Weights of a small GPT-style language model, trained from scratch on English Wikipedia: 11 layers.
Each number is 500 + 50 x the weight over its row's rms, rounded and kept within 0 to 999. Layers, rows and columns count from 0. Numbers have three digits each. The size before them is the row's rms in percent of the matrix's.

# layer 8 MLP up, 1536x192, rms 0.132, rows 1043-1256, columns 64-127
095:439466369380478546464532510542467543540444509445506507474596548557468542504504530512398576540499480481570503524507452501459437546467542606425434540501469556515454487614523428490494517496562521
096:452425485414509475596570520486455483555527417441523492498497536596435548440526531478556566490450556425506587472539574539544521549523415505471558547443531419478565471560486516498531577417525549
093:576497453555466478651471534487582533521558420448424455573498472537501540497499640442492436489483417481551456504512564447487557609559553548515629526504559481431520479438501460506495434546568483
088:486550454403572406511551565542569584514496480548443457494536458493458514355534500509466411514482430483542465552546422552479511557520477537478474494505507478423537495404459531348549471566582529
102:573517530486524476596504500476548578475508508423557524521400477521473504433517493552554512492576408575508504449539439503455499533513558425535483589540459563563476474472540428503547527497491489
096:606511412493387491506446511506546543477444500629529464542591536550482575528430457515433492532503518489536561472530569485558492515503558544517542522485537566484518481490509401505399520586508384
089:464451490392581374502538528432471484534462490515547494507532504517516593600496499418478452515504505525548539431544507497443526490429588523456567510466500564539499488521426458474454456491516513
090:463405506516527504464503548541617463556541487521504434452566459530422512413518399527488607422460522609438613519523428469474478525486472479424511488466479529517460535524548532424552469452632562
102:623482409494406475532484493520548466553481478584469464569550518475574466482553555471480446538512493544486498547386554526545570446519543438498447555514550523457569487538542483457604459502450561
098:440465495502546501497541537538421533525487489467525554591422543534568491458472467566522500505437482560541536570507503519470551469425530467417504497477466595591563438580551547535498478457467521
103:537551479486613595568485511484575504478504356521585546471454454517560555533454484574551498392397557477494515463491412533489503519522518459483473530447474495483488497521542446425441551471518551
106:557562458475503519440506507489502532562536454519482440487550458474496547568498466537566423474576477547503577455534540495512538473535488534580486616512374478564548478577484477508567425523488519
092:432558448503359529520487502490500442544497453473527509541511512506562469583527550461495519477604547474446480552496494530493567487543512493518459524511449647562514421506500544555490487515589612
094:471427538524444560524491466515494511436446445475477492567488471468448488439463513516524551503579375402559563441416472542464464515476519374520488507503552514524557530594576449467417521507458530
103:587520520533488475553423507515491457532615513563526545503493477543464484566475459420559559477404532560459521506554477536456398513474430521527419440455462477574549471487474485465558521441453554
112:469641409443381482532501449448561544572487510540520492558534484427528605433561587469635465548506434421479458512492390482564598480492504533481511501477506508470419461476531505526485486464420496
105:541378461516428561452493527546471541586483489450568503572491494564516497477510593518484556527462436521511463573413562483594471491563440516538477574492535464533465466582539524474492470523578445
102:461613536473388518532482486524487541493475549554485497489488474450572487567470527432541492497541422504503508522545580482660533528447514556410534537473415528520478452410582282524476555450425550
110:501466387488455594543554463464493555482497542507531580574473505540543567560486440534494427459620422488520522538546470432496544540490497503549451579475436536494450497501512448569516507509472481
098:520534403541523534486507450406563498457418523493465460558423452471519527498533439540537401507579492442473510491538502543547550521498479441449432527463486513510509478397552521552445509566550555
088:494510492441481583519540507479443493391457506586503487577433472517517443438609513515442494394500480507418491551524508554499468499493515463450536530490486490423485481607552523555518419434509501
104:474558481416523572515531524508530472609407546511525554458419445455550655419443410579584477509424537405497559411589478510540544510475401496521490513448540456516498466459487458499426379577454586
097:474465531452534518494571533582464523562416561496479457537552562521518572446521475516474455539557468439431490527573447506568563487435560480521432537444492526496384492435539494379509534557537532
093:470586535411553437510455499491511554508400457485546520540462545460471460561493440505545520459565427548518498421463468556509493490510463615462474489527556506599537473510493486481476487462493473
105:454473500498488451410448465495498574646466512547484531456527439544473484414543482471494436557576459490428581513550427527425498497457508541459465625552464533534549463500474540402447417519520424
081:587546447511556548567414416537463466546383375471511484417505485440440490522620593428546488499493513543459415405553482650471453539549534502453430461443393494425554494534509549398549531555448507
102:461599406378509496464365527559532652481493488496550551539434543501471539541598463579454578527493427528519510432552473413523517508438433496534431488549502503494480482494518544499510524466530426
096:530473467473469594576433412424545478582547505572536515546504561468479528430495482552592457438576380431448526540515396512464499491513481495466488502435513537491480505517608425555508537491442531
107:463589414504496531469485501468548512440442497455547556445477509407592541557452385508519445476493512505502620569551472498514531553404402480546550479488455574513609467505574465552504502378454505
094:479460606524476503472432489550484502569563462443475533575521422418507540487467614510575499518433453486568579499428513476484485549555422459538486536425484431513556484559568503472541471544518524
100:428540492492472516556521625479461436584509483479605462527494503482522511607474488530519451468557541503463487523540562526534500546439528518494427604452484489403547477475472486478528566469487524
108:525463486408545446460500517587514498505445488504473571521483462568512499451591449487435568498484507476517549386364513443444635509448519494553619450518501563450507475557601511486524418519483517
105:473474563526510484519445440521472463533488483630460521481523530464448451572451463403546519455462535546499622494552522572560525545514569497412416541385507573509524480598511452445447512487593551
102:448675508382495421557556467553542498511441448436550558439503483538481494539446447479544531444578475454526454448529476493444490483491501538575508467478414502460435487519543475504488444460526469
101:437544418561419625488522540504459515453477573460500493488431459481574518428467482519589402519573456453539517588433465475483555562490484520480575558492502541508479398519549517569549556529504457
104:506420514565474487401467473432498547585487407557398577557450560536588492472544485468521404481495458558531535643501547561516468513461476488501475534531510561490527467489542545518548468433441560
097:600466577541533497446493508451527624515415529532499519488341473537407482477531419476580521437558464505500540459578478482542606529505450488518431469618544500487510461453539538539551586429444562
090:510461474543517513423570549463485518437468505474459465481464433451471415601419515475483592550545536584563469467521482461544559509440451515424592489398480536542517491505488475583549436591503478
100:525530508434507532503462565589410605503444508504553576472393512616415549530503478473449599541473494488519511508597487500500515517483481542549528499544545525520492474519489430461577446511417431
099:592427521534517481479493479453461511611424481512473535557509498560583550494576475472479425523500485581458504479409545607492544535459531412503389547527413521511603497527484547428548488502568458
094:408454501532431508494507446397545566477479537492504468534505484505470480495484487459491467555534403451440460585510526446497498485543588484420578497403461558462522468442533478459512442540536533
098:503483543437439528520474403443451507553515538587491522410552469511543528463494479498499532519464619477472467543595515457537509583527540474534521466419485530473537453579493441453557528521358448
109:498562427429449540505431536534479530440510482507592500501513459531455462606451609525471545437517502538444486443545531495519492543450502535489441473417474548501567482552468333450546419548419525
106:451513427524520554511513597454579591524478402601497531495520569453560585563474586524448442479490539585578552539476403474545499506477568469459554465499476609509524458457565527570499443436450464
097:472480462585547477492454457557487524607467507517449500431470534467468569545483558467535494475578529552516558516442513474461541538583451420458491482537397510441562468534514533488528404434568483
090:476556518474517529599405536469497392434502464527448538399456386512457525481442518458466406443451535479431552459557464515484452557523440472490412555450591486428429477599502540487533496536558558
101:615531462510403492476467478597530523561576457522452515545399484461521479479451503433433513486443416533514529480448561463491543614535444539476465498529466505478437494537610563502457455508552433
107:553505368579471516582437467445497481422472497509454583535392515452536553512440577503497413488539500500444500562537485426474555513414471460475423527510427665557475474537537489531549483459548518
098:528523412515442519490531525508457548507475522541574597483504549493519543605464489558458519440459448448545556438399498419436421505547551522474533450465566543469657494527573482533498559423452444
106:436465481469429561493539521552486540474517496503626531542464522559606520520509469539505518464571405421498455488501485483509514491428573468424454554598385590592460480445603455587426520540547533
110:498505506512479546526535406494463501549562510563488627489443564433469493589479426498570522413425476492476542494464474438538540504487490427508495502473407555444532492450651459476477517518487517
097:497474483493541517574490454492555530529485472516539521464438419526536619496448458547478373511477478450454442530535415588579459498535481542421477478531493464497431458533545490492528451535509507
088:449438467458507536475494525497595473456507449453570504562485531389391494480533536519478412475530497473604492403417524542642460531506495468481573513422514544564564509489494526489555557563495530
110:487483524446421552513476491564543568497535459523452503604431424522511553509492499410520481478491485517503452457431416555546567520458558509540503590530469554508555456487551415515494471504450466
084:518469414458544417555490456473484498524465417458512476432529503503526540603541514399497550488563639522425498537467442582430500478540586403506507582478550496445487504670467496387522433510542522
102:438497404467465467503513436500518462574470518563493499559576451512538468488478610495474510456575531489450545539567489437544407579515483496453507549522477532407460481442464447477503527498466489
089:481550507495512490474528501446554569515551429513527501416488387537567579492442431526491523604423521470522445528509529630491404552488514509489418523483469471580496460523458515483503437483657465
107:522531402455436539434615578576344531560416495529452488520567500510487550536461412578491485474524526506477552500485482540580513474501537458563543574388528479527494482459484402515492521550395426
088:502434474501496457547463498579492448493544525508504483537525495418561568515589646460482507514539508508527495540416513568467586536455547491479613495503389351468544445512506561419589442502507485
099:517563559474489524476493482465513531519456476574540438494528570514527510438450511517564499555492369498491454573499493582589461529492465454489489515525398467421498435580592406524467525461560472
097:537489512538453486434507414617525491501568507491490562494454486516597475546547549461523538526451483578531539531507496511558548480309468504435570590561426520504602481510466494520614403458444465
100:509473405411482539547408386471538534503487448505534433468543502499506528661490549505541532570505500492560445547506473600520439513435494413509454560484559469578467446467560393462424574496532555
097:503554450504511512559606581510544562477574432517507462488432536462540560554465370473561544475435571553623593515509459643507516537520542604521516463441408483492520469506494461386457533423384563
100:507435544578515477523546554477451492541476497547476571526428508554556549600492415552527395410460463568349492534513474597585559476458518500491526559485433506584506496509497444520541453457501539
113:472507505537468469534513562437436475555455445472499542483497535590523568481463495462534461425485483467411527531599585495522476569502509514519469506453487480487444474483490451445439458412455502
089:521492450407507455462501465468573485610463485527523484507571378466475497519475459481524427534515623441520505474503386544567495555516485463549421467451510466521515490524462474474604437600456549
092:491599551586572403459396451473526552416499445516565532479536490483484505544462572444510410487477548477418514510500467583529450574441481500394429508530419547468640491535559432475366528574593482
101:397490482529397575466496487548469523505536506518473525545481581494448553528549483476550492534489476486383459516605448462529556490377425491519533524522443560554626452518546478426534458505520510
080:564487477472454492480476428472517499586400507537541470498598527529368545535510442477602516518450516418534526484385463563539434489516461526500468518417497483598537476556439439398487427546515528
095:501489495548494505566481500618470504452470537623523541524501527575524469518492544411428555428595484445407450553468515533476522485457442483437498525488418468451583458555554535466549447404555584
083:554471464529513464516487493509362453423497403556537493531424495508459402490512557353534467440538476491538569506457395422530576556540526503510458516520578525542535536529522531458628526479520547
102:553584372537480552540532436529466611378480519527538489563438533491597566444506462498636402475509393479484489467581525530609543613473589582494559475494540505552526485466579488598441545490433474
105:463508473397439571525491487497558487516426505487494545562526547515607479465400423495519431500444526507497507454513542592459586520408469557571597596484505478443506472494592483498497497478495463
091:532466422528421436512478380477590488488570544454537443471543520534540550565576504576669511534470548435530498459496403546522524502475452423558543525511431522489418483509503493393553583556533534
110:491532436467534546516515566561598547555550455475508438530437541515511558502455497410511447456463499567486521454454549492563644510534478543409499531507454604490557427458494467555578478496501489
102:533483505434505591429484425462488539584470521549489534541595543518346619554506529478476537494504614464560585471535451425532532511518516474515477431508538518449532465499468532531461471475511471
093:471544444525460535538554380535382526465591428597608543495503430529481476432546461472597498461524474526481449453552471429552524591565463435448422502506457521477503513410554509470550462448456553
110:508508482453467472505534420518568502516473501467431553482536468443471469460565432497448511433543594452488509471465550514403533525515489534443546539478472563391576458453473582528558471578515508
100:498570503558484499525575453505565622453460542485466520525335507460565487466583507506578407545475380520553466447477481461553581546414513508554514565505484486525509483522524492486479547507549557
104:590551543557456506454467428614466467528495517579594511488466509560488577496557480514491499570459423524388454439472451518486574569512513452570454482471545502553556491484577503478540509483429538
102:507428538430536434476520494552558511543506425598531515455487419451387539537519578469514486506499574516471508419456474636512620560433499545505491494475426497480637402492442530435499493463574587
097:541535513494409455406520494488500550521422537584483550508471571470429564448450469444500527592500542515534594447519506496528488507411484540492539479563435577404476493554602503454459514395436463
113:476472522600545509426464519382444553538538466572409549446440512491557582567505517548569469475451475500518573536532416589470528492420395423534406539559551522528534454584456411460482528536488585
087:570413464562545456479496557448492500513474487534461525457579522430490540480502493501530452437503526380474597511365544579528592536494511460486594509531452549498559463484538506528503468540438567
106:561532501467390459501399518459485577524519555458547495546439481486541518453461558547496482487498413541483590529598430491513549526493456559490481492505509487523549478427493413475478577408468509
104:582536444536479517514528420540515528534566566570470518439496572495522508528554457441503539449517511371421483554501529468597455506450466535541458525552452536476537475499495371532548524444530467
106:455444425477422559579526410486503494527517554537515513443506485472556483472565528410459476512425549550448422578539496460624515522443489427423475464513515580476495448457446321460612562525478588
102:425501609482459519525544499494439493526391477536528627531519441464423486528504542526618534530440549440443572543437545540570587511440531459549413602452459557498636460523501486393499522630436510
104:445570495458431529541501533546539525595461536528496590477470529461470539530456498510443600391407511526538531487544528485578597533461515573445471500444374492413585480474564460486482499468524566
110:437525500484562575550432558604381507512512556464487506501426480514442477496569511540433519550384506518533544467447488466552483499485435483446458502478462501415520425542477417495523501486392578
091:475539441458510548425539626621508546496522493474486498531447515521439556487495467510552465548578527492472492491440491536468519577533542529454519441540465529556551459421506534471544527520489502
097:586432431507468561423406441495446601500507456619454493484434529473506591502426511436541429499534547508554526378525465521558434508497489492460465471579489533513460512524589502540543492433539500
091:602427502488476451529459466498474548513518438488424473547514403429416522605557559499467486464588542525565625528430473465469453483510459528512569524508515479510539477551434506483565348569454529
079:520425519559433557458428510528363507461366400453580495449565479497480491441456519488498568507465455562541461433560495488474401480507566543470492506522448546517505522632391489449490454518502491
100:543552578508442526464525483454559568446481390611461468550462542440484528542461563545435507552415501480496443443488507539585506520543450516481482554444490524520574471534512464453533472499510551
096:468567547518533479531574547517458487526502521556515484475425459469385512484493481531577476560381499436498544384408545552592617542446481439520426477426475509490561457507567539400554518472555498
081:403539516505389530520497559512547560510433471478531659478466369499469492472467456532540578508473460569476532533513569542474412516497523480480458564495493481530571521616455481483512465536447433
091:431461543499483595499520495502557477484438485532585518581532379585492550437434513488557453533520541454522619444470431494472505475474509515446549468457427484549504502423505511505510492560461485
105:511589469555510483576348405469542453535505518532496496518476508595594445468551478450498502535469526549420550484479519519473476499431425477427469528492444545502434476542527427483511550503459619
108:443544509491499574513525592555525553532505483580530577497449513497518628532520471545539519486529465434506564528532491469583520474453518422441449546522472674522529459498521449543451490498484534
104:538460503462570467506608581527448477472420485551527486580527484556540434552603542495553404437528465544517529540476501483486571505480433489455499582541554455496557432527463524521500391501511531
114:539492424488516532509487474479439510559518509620491451455567535455349524531454460504558439561514550528398524414509522511557530500434439469486479614513541569556588475461454521396543465538551454
103:536476517500506475457536456478534511504478471539528576555472511435463558383529568505594415478508326472493535515441416563493485545500482562477461530543471514528431457504485551585456545540506457
120:499496404510501578524444617561450493537526464552505508574491467474442567462438567477501455541469557482382516380493509561546456543420485512406527579485509541621556471475470459415620436502521512
113:498510421444440438543385515482468546470450483491482544602490475499577586542479508557550479415509525430469554468563535435528597533499512503525588488510450438499515481475489481478545405534450536
098:543493511386459404482609532487522498509488549490495479565460481426437520466556505494489545472580563496635583383453567543553523553523540530444576530490516507429576480505491529463598555553507435
093:384408478477523534543441507420541546417473445533582476501521436458592512517512507554565457484534579528495484436501452577419460475424513541431595581408409554634552474455552538519467491478519432
103:483612485379460527579489440592569487545527511479535507460518511449550534472423443475537394421535443450405429555545554455462538498486438461483531622455425531653490474456614460517525488490586535
097:518488484447484553627365432448475516506549462509587496443530410477532532530449497508474488606396476522425489469536451535460494617495530415495522518474404469512484487572487400425481452553390572
103:431466430517543484511519437463552581449464524501497497494453461621535604536507442570587502429532561501516471485456395581455466493469475435447509537541498512569450511563527445512461583498518529
091:458468563424508520438485469510464510617431517509514512423536481475428472539520458537522460418559594482505571446452458474549523599496469422465492541525518489446441491507500535420545428537463575
098:465468521582442538513465484474436466461485480501571654565483461549499543504509610545460543479390448545495532445517414437536475491500478487516440530431516511606476501599560454486432556463441508
092:541608532447514575452521514579502502529488436509443474533499465459413482482599468583526493494484516565546574533477424485546518571536433510474526481508492448495534495606551514559553525429541535
106:506589483492492569477482559467396514562503512575422495441562482424397453530495491405423557540532578501459561529577561441488533497455442425556514530492469512454547427499422494395579457532477512
113:461380450425509516565485502515532502578431560538529535479437525485493589500443479518572523464437546431440502384584453567566527571545549537452537477491406453512486472495590447496500597496413507
111:442513397554409508467486373519535506486504465547528607552539484512539548431448547529379487476459511495553520570494421407520495499416498499479488566519478561434527513523505398546447503490502539
101:476460603457409596496514558426519622572559493504492505519507456599537556517480475506463470414538551473451530514509449532536443516373540442483575600553506530560506490510456458436554518575521432
091:506525431445507448464621463558607502441392547510464519576473540467487470511524436406490572442582492406531460512421526529530513505477491488390608553421509451438493476582505522568572517477546438
108:507552501417410546477489507430451496537500450510542441517524516471475459529470472427495416552493488435502428547495516562579477525457466466462483544497535488488474465504485389527487573566566442
095:507448482536525469505479564524529506516433460499460489538483515669492444361534555536466459504484458559504490547486462464526496451504498465439501525567572511481466468487561512534450488414483547
112:545431547572484506497523497521498574471477514554461513535468518518470423541473438510568538548548388545535540499472541460463552493403504526485520677572437562589593475546565476497443491499522476
101:525611535538405608507543506532546500545599485535488486586379515587385459509472618487466530494410522508495462503461472619554478570542420529527497545483486485480527452512572471441533486469468549
120:524560544496531543535432453554559470602571531596538542524476525498475568460484516496526574545372515428434484507486432524613494501529469377435468455469549480463437478513591487531530533440489541
116:472472527476429517469496543525480510534498515495540564518519497588547543485488542417442530501465534456410482494525546500472469506484554532501554538427490473421492473582566523456522436507441433
110:447577452508526571542385524577557572569444462561563561554552464534533521428550551462485492534510423521532460597460475557497492480474438535496470538564422510509495503495538523489504507528513422
105:449529473492525526515487430551429596494533473573499492499459459519531485560567456465433456512449519566481491587584508476518511498488484552405432580455460488614476487469432518455609417489549408
110:516608513536464581485476577534534508600459439528492465523414574561440528410432469471445594495488502589534520486467570456544511491450509479468483515503484551522504493536499447472496446475472447
106:569502534453478542506511381451398523549525545596524502418533467503505505534500482414547389466611478432443452476509585507571511484417537431512482575537548499521552499434536477451502465469464464
103:477444504499507559457461493493495568479545552467456568530512454657484515477559462478592483516478482492469605476523412427481524503403510491468601477504497592550668480510559492460553489469459464
098:451586449478438548488520404534461487460427468459575561579523450505517511613516557542460472546473498425545560505436462511546491514508521435501520577365472593518534467564504506411409454536473593
114:472548472381494456514528543507536502643480489580538503508532447506589473449449513455422450453518508487475508550482551419491522531389508451473468590501464507483445478455489491463524325487544479
098:518456444493546610455550584485509483590511508409436491516497539540456550512510492512500578471477488478451551573472399487601404457450578456436442498479432537607533468519484417514451420449489545
102:557451444472555541470481574594435548543440481573460470556408527569546481438414439501492536472422498594455533535510553507474492584485524499453513486402425556508510429508577398428531419488418555
104:491477593439443552564447501503488484580558539549544495490478457536470545526551456466607514400469490469482449492520504519556565502467624441567465554445476442529476484492465465521526508439496548
073:429555508497467492533523469432470536479530512517504496451527470506433562480568572525462504502392549462540451522585416534493393474479348428504476482480507497597392494561499487431388499508572566
091:493502460461508488477561490634523501528548490533474415435475532545550525465627516409488515495504443415412479404374477554526499468399524447497510551498523539626468503476635580516432431488586438
083:447399373421524530489505433445513545517371392462516515509566452479483594579513503529543532455496456452475517424395525495535529545496499514496419563358440539565564501553510448466514518573503552
105:424572538491445621512555506495483482506434526499609485600483441583453384458423578495433564478507446443544447497483484564514570573503461498516421605517493477450526502455500503422491464495527455
079:504444388550507510500476471549487536489489375532462499452482441482494558509508542495546423523554571499536565581487501541488560569429538486516441528474375486535442494511460515454542538508469585
102:483572506450466420475507494417551603534455453566504512579610491554470552444461447481463535465586445468513414547390429515474437560443490582488483554498364563469525500513483420446513452500478486
105:562461497454465477438536566614410481530519449575473506535501523492572504507457433466541517539422458503525454436434479442516487536446559496476604616492540452575511487576521443457516500512560539
111:548545461483526463545432476566522524599509453589544546466429556544476468497460529417463471467484545416402502451430468581583623524467420497510442572574422568552509478468507459427461474428499514
114:442543519431454536579483585486422473583484472526577504511536490484506540487498548417459523463495510486499533553515620489539526489436508497411425628447487453535511484502467392445503504437487541
101:526495416531457489492441441559520570489511516576443542568469477551439598425503518469493533550483453389508596503560395502534596468443492481477478564576455516475502478516510445453490578540523545
087:590550512528464430546420493556434509512464410467514452477536520470386589510449541490449522399492476544500511447580458506511393489523486518465596529508503487560441497481413415457601522467570470
105:502435531450507540496486485511539529488537442608497580528521489585551500496515469467525590429490466450449439516450502410455463483422507498460426530512514595576579482557563493463484462433540493
097:523472484506510468479472505484550427576619482604494563491557488495520424480474453421451451487491520420432400521475543495572532534474473506530452501469550463495578469456555473431504350648499432
101:494465567462515492492503560505468599472493469521625541535475464511476443645529485534522479415568524605549450455458464531537578492437414478464510438485519547540485457487458476480489511496509529
106:437605569547500608565481435475447642586431501486561476495477503477451482516554551569588523481489515441567584558504480455562652464508529528514441577481534554557532426548524420486490512471436536
095:532466576493420442514421502475509489437509477483464611466491468437471475498572510518421458402551497452455491391437466526494420508480437478459600526470510484469602488480515466531521430404494515
110:534592546552417456485446495555390543504449328503526539512463573501453479540377559415435530495504461489520430457470551567439491563486451467529405510446505561535569487614525493520440462465547467
110:580542492486482478396610522514535442519501547584445443513463593427485518576553396515456460480535495549453599576518566540512503554407579447466478487499398605457553475560486523499496541471529463
101:570526451374487425477455488486428522547407423576474518444495458530565583582571498524559519488431461576463523363473441524564504478496468413514457554482531527563600464550466512498516495492539446
107:469440502480423512523470454560388493541520565510511538547490439540500454444443505459563582451470344474568509626485525384502498542420462467570537575534545501473489460502537553482540518549544572
113:498532526426572521514539467519535462512479533527625435490460481600542546558529417539508499532459487561474480461477458477532522475327550425478549566420517565519523472494498463510584528513486590
099:451582390426590475506457454505574538595468401573469582478499475459616564490509452589521448449432523442548516520475508411538562533468520508467415536526454540512496499460526547561448514536515483
101:459552501499442487514498509569552485550501543506582497513498540482493491486509487482530490436543438528476487490485565486600594505377411526419597508552432551560579493478576436500464453395461442
087:525492503503591406430547515502479506652423476527473565499591573497420487599480522398509547483518483443491492498488406492484477494548438522498370536486524422517492478524412535506565467592600499
088:514576480434525394493506476593455499460575433526535519463572507565404557467471498504422525505443500511473557469405534519510543574546444441496444503471482503503581498562532479482601478508437507
082:476540451527509548427569403457532544523500503505439454475426468460476627553505443526574489524444472450540538462402349584582520526536420574391501503560376487566491476513512516454451432486450596
089:492483427475497437503506493498589479649510444502508443579544544479562509586502546515560552548452591473457506490387496489484610524500419561520480607447496456537619471501475564363509483504517462
106:478502520489558540552572591578518446472388485442543519491542463601525552520505477463504487448488495508398472481493571488490437527463513476459503583468467589497567478483483502499585462540488548
089:440521556479548460536500471464539529493458555465545481522444399526409461515534551534549441503504522530511456630488452606505529558459500525544454467464498414462556392505547499506654526557488565
091:486542518494432518627509411550600559520492498581591494573370516524502518458487518518532496431498494559492476534616508469480582540483442541435500482520471449547531438482514514400514460427507549
100:542446414538519484422558475512572511515544449508506466512551545635560476494474429520468509437597476511604487551382522502531497509506529483484554572469369498463587486544457559432489417491444525
107:524496504546411650468510538499525622556476559486472542590462464574465579486588456471459538454497561439490485482448434512634512529495446514483510532544505571485495483552472421497607533482491456
106:531408487500536483398467456542520602557474478554443570522594522583558594435398451425515479484501472416461512420467431487582548484524517453474477559526525589438466501570528476500496448518497420
116:480583485544471408528547530631573437538503487434492604497397529452389515545575510442529566465538411494455481529478474484514539559376526586501550438515447592497509483527444548551558443423521577
103:602462511406392398480551538503456549534538535533539488460551457513485577502511427454544512502590513510376638419418477470456537503497611498549548493505529522415473465567487513549530460537479502
105:518459496541468583588449492519503558519524453444518473575492461486407456402531524554507465484470385566488524589554555552479512593458480465518510622402519463631477467547642552429603549579583594
090:482421462458483536586573473493450583436374589450538481475411519557427513500513471448584484523400433476466510473492455501465579559501534478504539538474537520508509456578534530471511463511391589
103:476447480383435575571517489473500630456415465496550485606513399568437507437505505542518559455530544471509582581465459542534574500492481563589446537577535440493401457496495443471577485561438494
101:479415509506482547478454515524480513544592463453561534525522446457551557483487604491465541468575514436508552478482461527463468553490463409439418514424509483443490504483516529434483520555534492
114:535531441429448512576537424561513544511475515483534508494462479529543672517551549528521406450556510502537485539552428527595550566519520504408458528498456559501501496532567439553453471515565522
115:536584448436528489520517569640471468512549495540553562501521524497408528492411350495575460446515454551521523495473538467450556547507549588460489531479450617545509461559472530529449504464417497
095:564575510553585472421523527523398511480398454566520508557526456506550451463500542407499537490491532473504499535516542495536429514534458340481486507471521534514472484486530527587550409550501489
106:461477583520432430488504579477557517489450519492614574545464449488581573486430512462545593458475469441543485507475390447561534499410478491473586481525459502522512466475660405518563549401520460
102:400531474468411517522468514506427559552446529561515533462478567506463518583452557480519570490488436429421414588535499448550592471496430513493462603521444646482432466487470349464463508439478480
094:536476425585535540485545484482454635548499487536504479460508520595578472455491504447582523500511613516394569528483547481524548490503468444478460584574491657547495456504518479495587591425503510
103:481535458464550498487446604466476515435475450557510543476539427616426549478474611409479533458449489521517459503496501516533426586491575589469532523487490519471514488524471461459581489463493440
089:455486465416536512567486533425531454490441506504466456544588445482619566458483475502548459530432484505472483497481420509591468541447603522499556535406471495474515458488515430509515507552478565
115:496556460452445483626604567567544500509493525483493473630471584464451551457525523515505525472560405443531518445493515567618551481401435443478616468533507519516502455460551390535521502457442506
110:471455489447390499575516519407573512507397523423555582555482474592581473482389549485488418458543427510490501592456528486691488510449500542453531482495486498539544479466519392471571445568450522
111:533436601523498448445524541519454493481508510447416584588531517505536546487471581553543482542447350547531413494422477475567495483474401518469483480495518483488472472555508430527524479528458447
092:546458456491531571519562596585406440463389505535485531593467502515524557502453443521529448441568540552426539573548548479543510518500487430451528556469405541462479460516496523555517465488535456
099:397540503484477560522463504519502436582411464500575594523525467584461445384529482503541447474472462490524471547524451512485481592565512516518431497489496445509447440494558561489505529486534503
108:572425474385557552444474490525469549533408478541534490546529429542428418496491471535556566478510508464454539463489505547487475553459427491420446500448501442521481512518454451502552407569500515
107:553538524487496532478584564629475551523457421554518516515503502476363481490486485506546503480540462481612632501482547480542480508492579578527555516493494450609574455580536515418552537519497453
098:473469515558432484545602525432562426514503464564508544522526514478566583542474515412465499459421511459522500544550522556478519470491525495431598479474472480425461481569489505509537467545531512
089:594527505563426501612523522525546516458542444549502514496422432512446508378508395434499359564438525547421428446457435550498551479460476445484620511491500478555436498532547411477459415495580532
093:522534396524491552606427459463506485500584460600443517458571437428511505498409440520432466484429412461422464530562483500530458533438405443515452547458486503403502514483487487441516387469485522
089:518501575535480496449557442539548494470480454430514537431509505535471516518386545465468541479476498515516477480524539483561431477475460390512483605403606461430460499585530517501564544473620609
081:478485362524533494529573517468505566504524502515491520533322503635515450515483516533514549582460467477451426523492477458448539480398577512423535534495488525502465431512495521521517415378459470
106:634490518525505427461576445516493536464484589404505608540452535468486563458587511489580481443547387500590467476461440451508470544498438542522487470494515501556495477565536417530489628448464475
094:445392439496402488525499495457504496428502477524503475553403493508544521412489458499551503485517383518416542579546572543493602553563455483488565512569450556520531433423648474519514521508481503
116:447540447446458481524527452524540539513477448500541514562493485561417558455414480470551557478512499503520479515540493499473403504450538569467442531441484518499517477467497494525471459432559524
113:578460515444434565490582498589463520573507443547470468500471505446460499479604546433533483466597485420527569528516433458478558519483486438534462487496508567481479484517449502517491500488533437
113:392536511578470492553491498548517498436531403505524545599455505493564467489432551563540538405496461427470596596404498605524457517380478563487526510486476509490495488567552448516529525446502477
103:531496428494478555472407546433456546474464467440447545507462507573482587549458364547533459450467445449497501461479420503502493507477405462481507503568503589485530484533501502513452451428363489
106:416575474510497549557584624562529510567435427411500589598431482503489522511502503438490460490491403511528518430521586559473549558459564592514564546444469508535653464512585486529457461506457513
110:561503519591523420560560540525525502513531493507482567652330459590548571453547523503541452346532491505515475486492542527499513571556501528391509496512411509495498495498464461532581487482556424
091:423405418428532449448542516441428485471470534503493551477543470498451536436457496535576474466541501468542592529603454459430483563494517494473535530495540453510555473454584582445481443455471454
099:457457491550502495444452547402468446596503522527548539470489452550513507506476560426543535456578522457363477504437453509504497558434432466458423567500518510511473496554486518546498526410524446
089:509400491463567506521479507497503478532548461568510503497458484511525438448576574606476565501488566488519526599520411445428539543417469482507591464538400514443529474544548593469526435452465600
096:528509508456478510615463524536494477459597502530482505525601480457554488540493461483496407494554421510612506551503516589534474495536402515512500588485520531488530428452544537508435498541571534
102:546392496393447533488476464510480527491504537514566433532536483563550437441527559527468591547508372537564590503458497498486525543454501546364520498460468512514562393559555484463461555423518478
104:457425470444450451590503443571415458477484535537562470556563453501491438418526460532458509473534469542437473500452581484507488542543480474492499526525444458544515493507614542496551401548504487
095:534526542451567463537507530556546440502522482500547526616479424427539482427499508603544486390528530545527591505427553568473480575535399473509492482375536441554590467526513519554543458474464551
109:521556475622446508520470453520530550459563473391459518551497461550477467435450550550561529491541462527477493486470519535553459544392570520434483506531325523596607489546454506518502436438446511
094:468480482492505576533489487549516539513503483472550542443562356597463584430565597531519511398509528424530465536533406482505439527438513430502517491468493564517586451569604455416460492496431508
091:430546556505459472505409538535478447462473496515586498472512463557582491534454532507552443530460498376524463590413597502539490542498464506573392540466518431431577436495487509486515435463417491
093:505520481527463561484477485595421523476536453455563475444448416448498507540456500512451449510581553561477507473526529531469592564403512470537569497415431533510623517518562500482634533396503538
110:431477470463506572560479477527505453578486550584522504483530484564482463447565534447493502480504531505518479551502453488498583474490540446395545474468467572472525461507528509523580527462433568
093:564513507536432467496460380529527450622456526544515531556440470599543475455583483475504523401585437431578524468436487483526464437518442495480553524521544510520537516643517457556479466516414459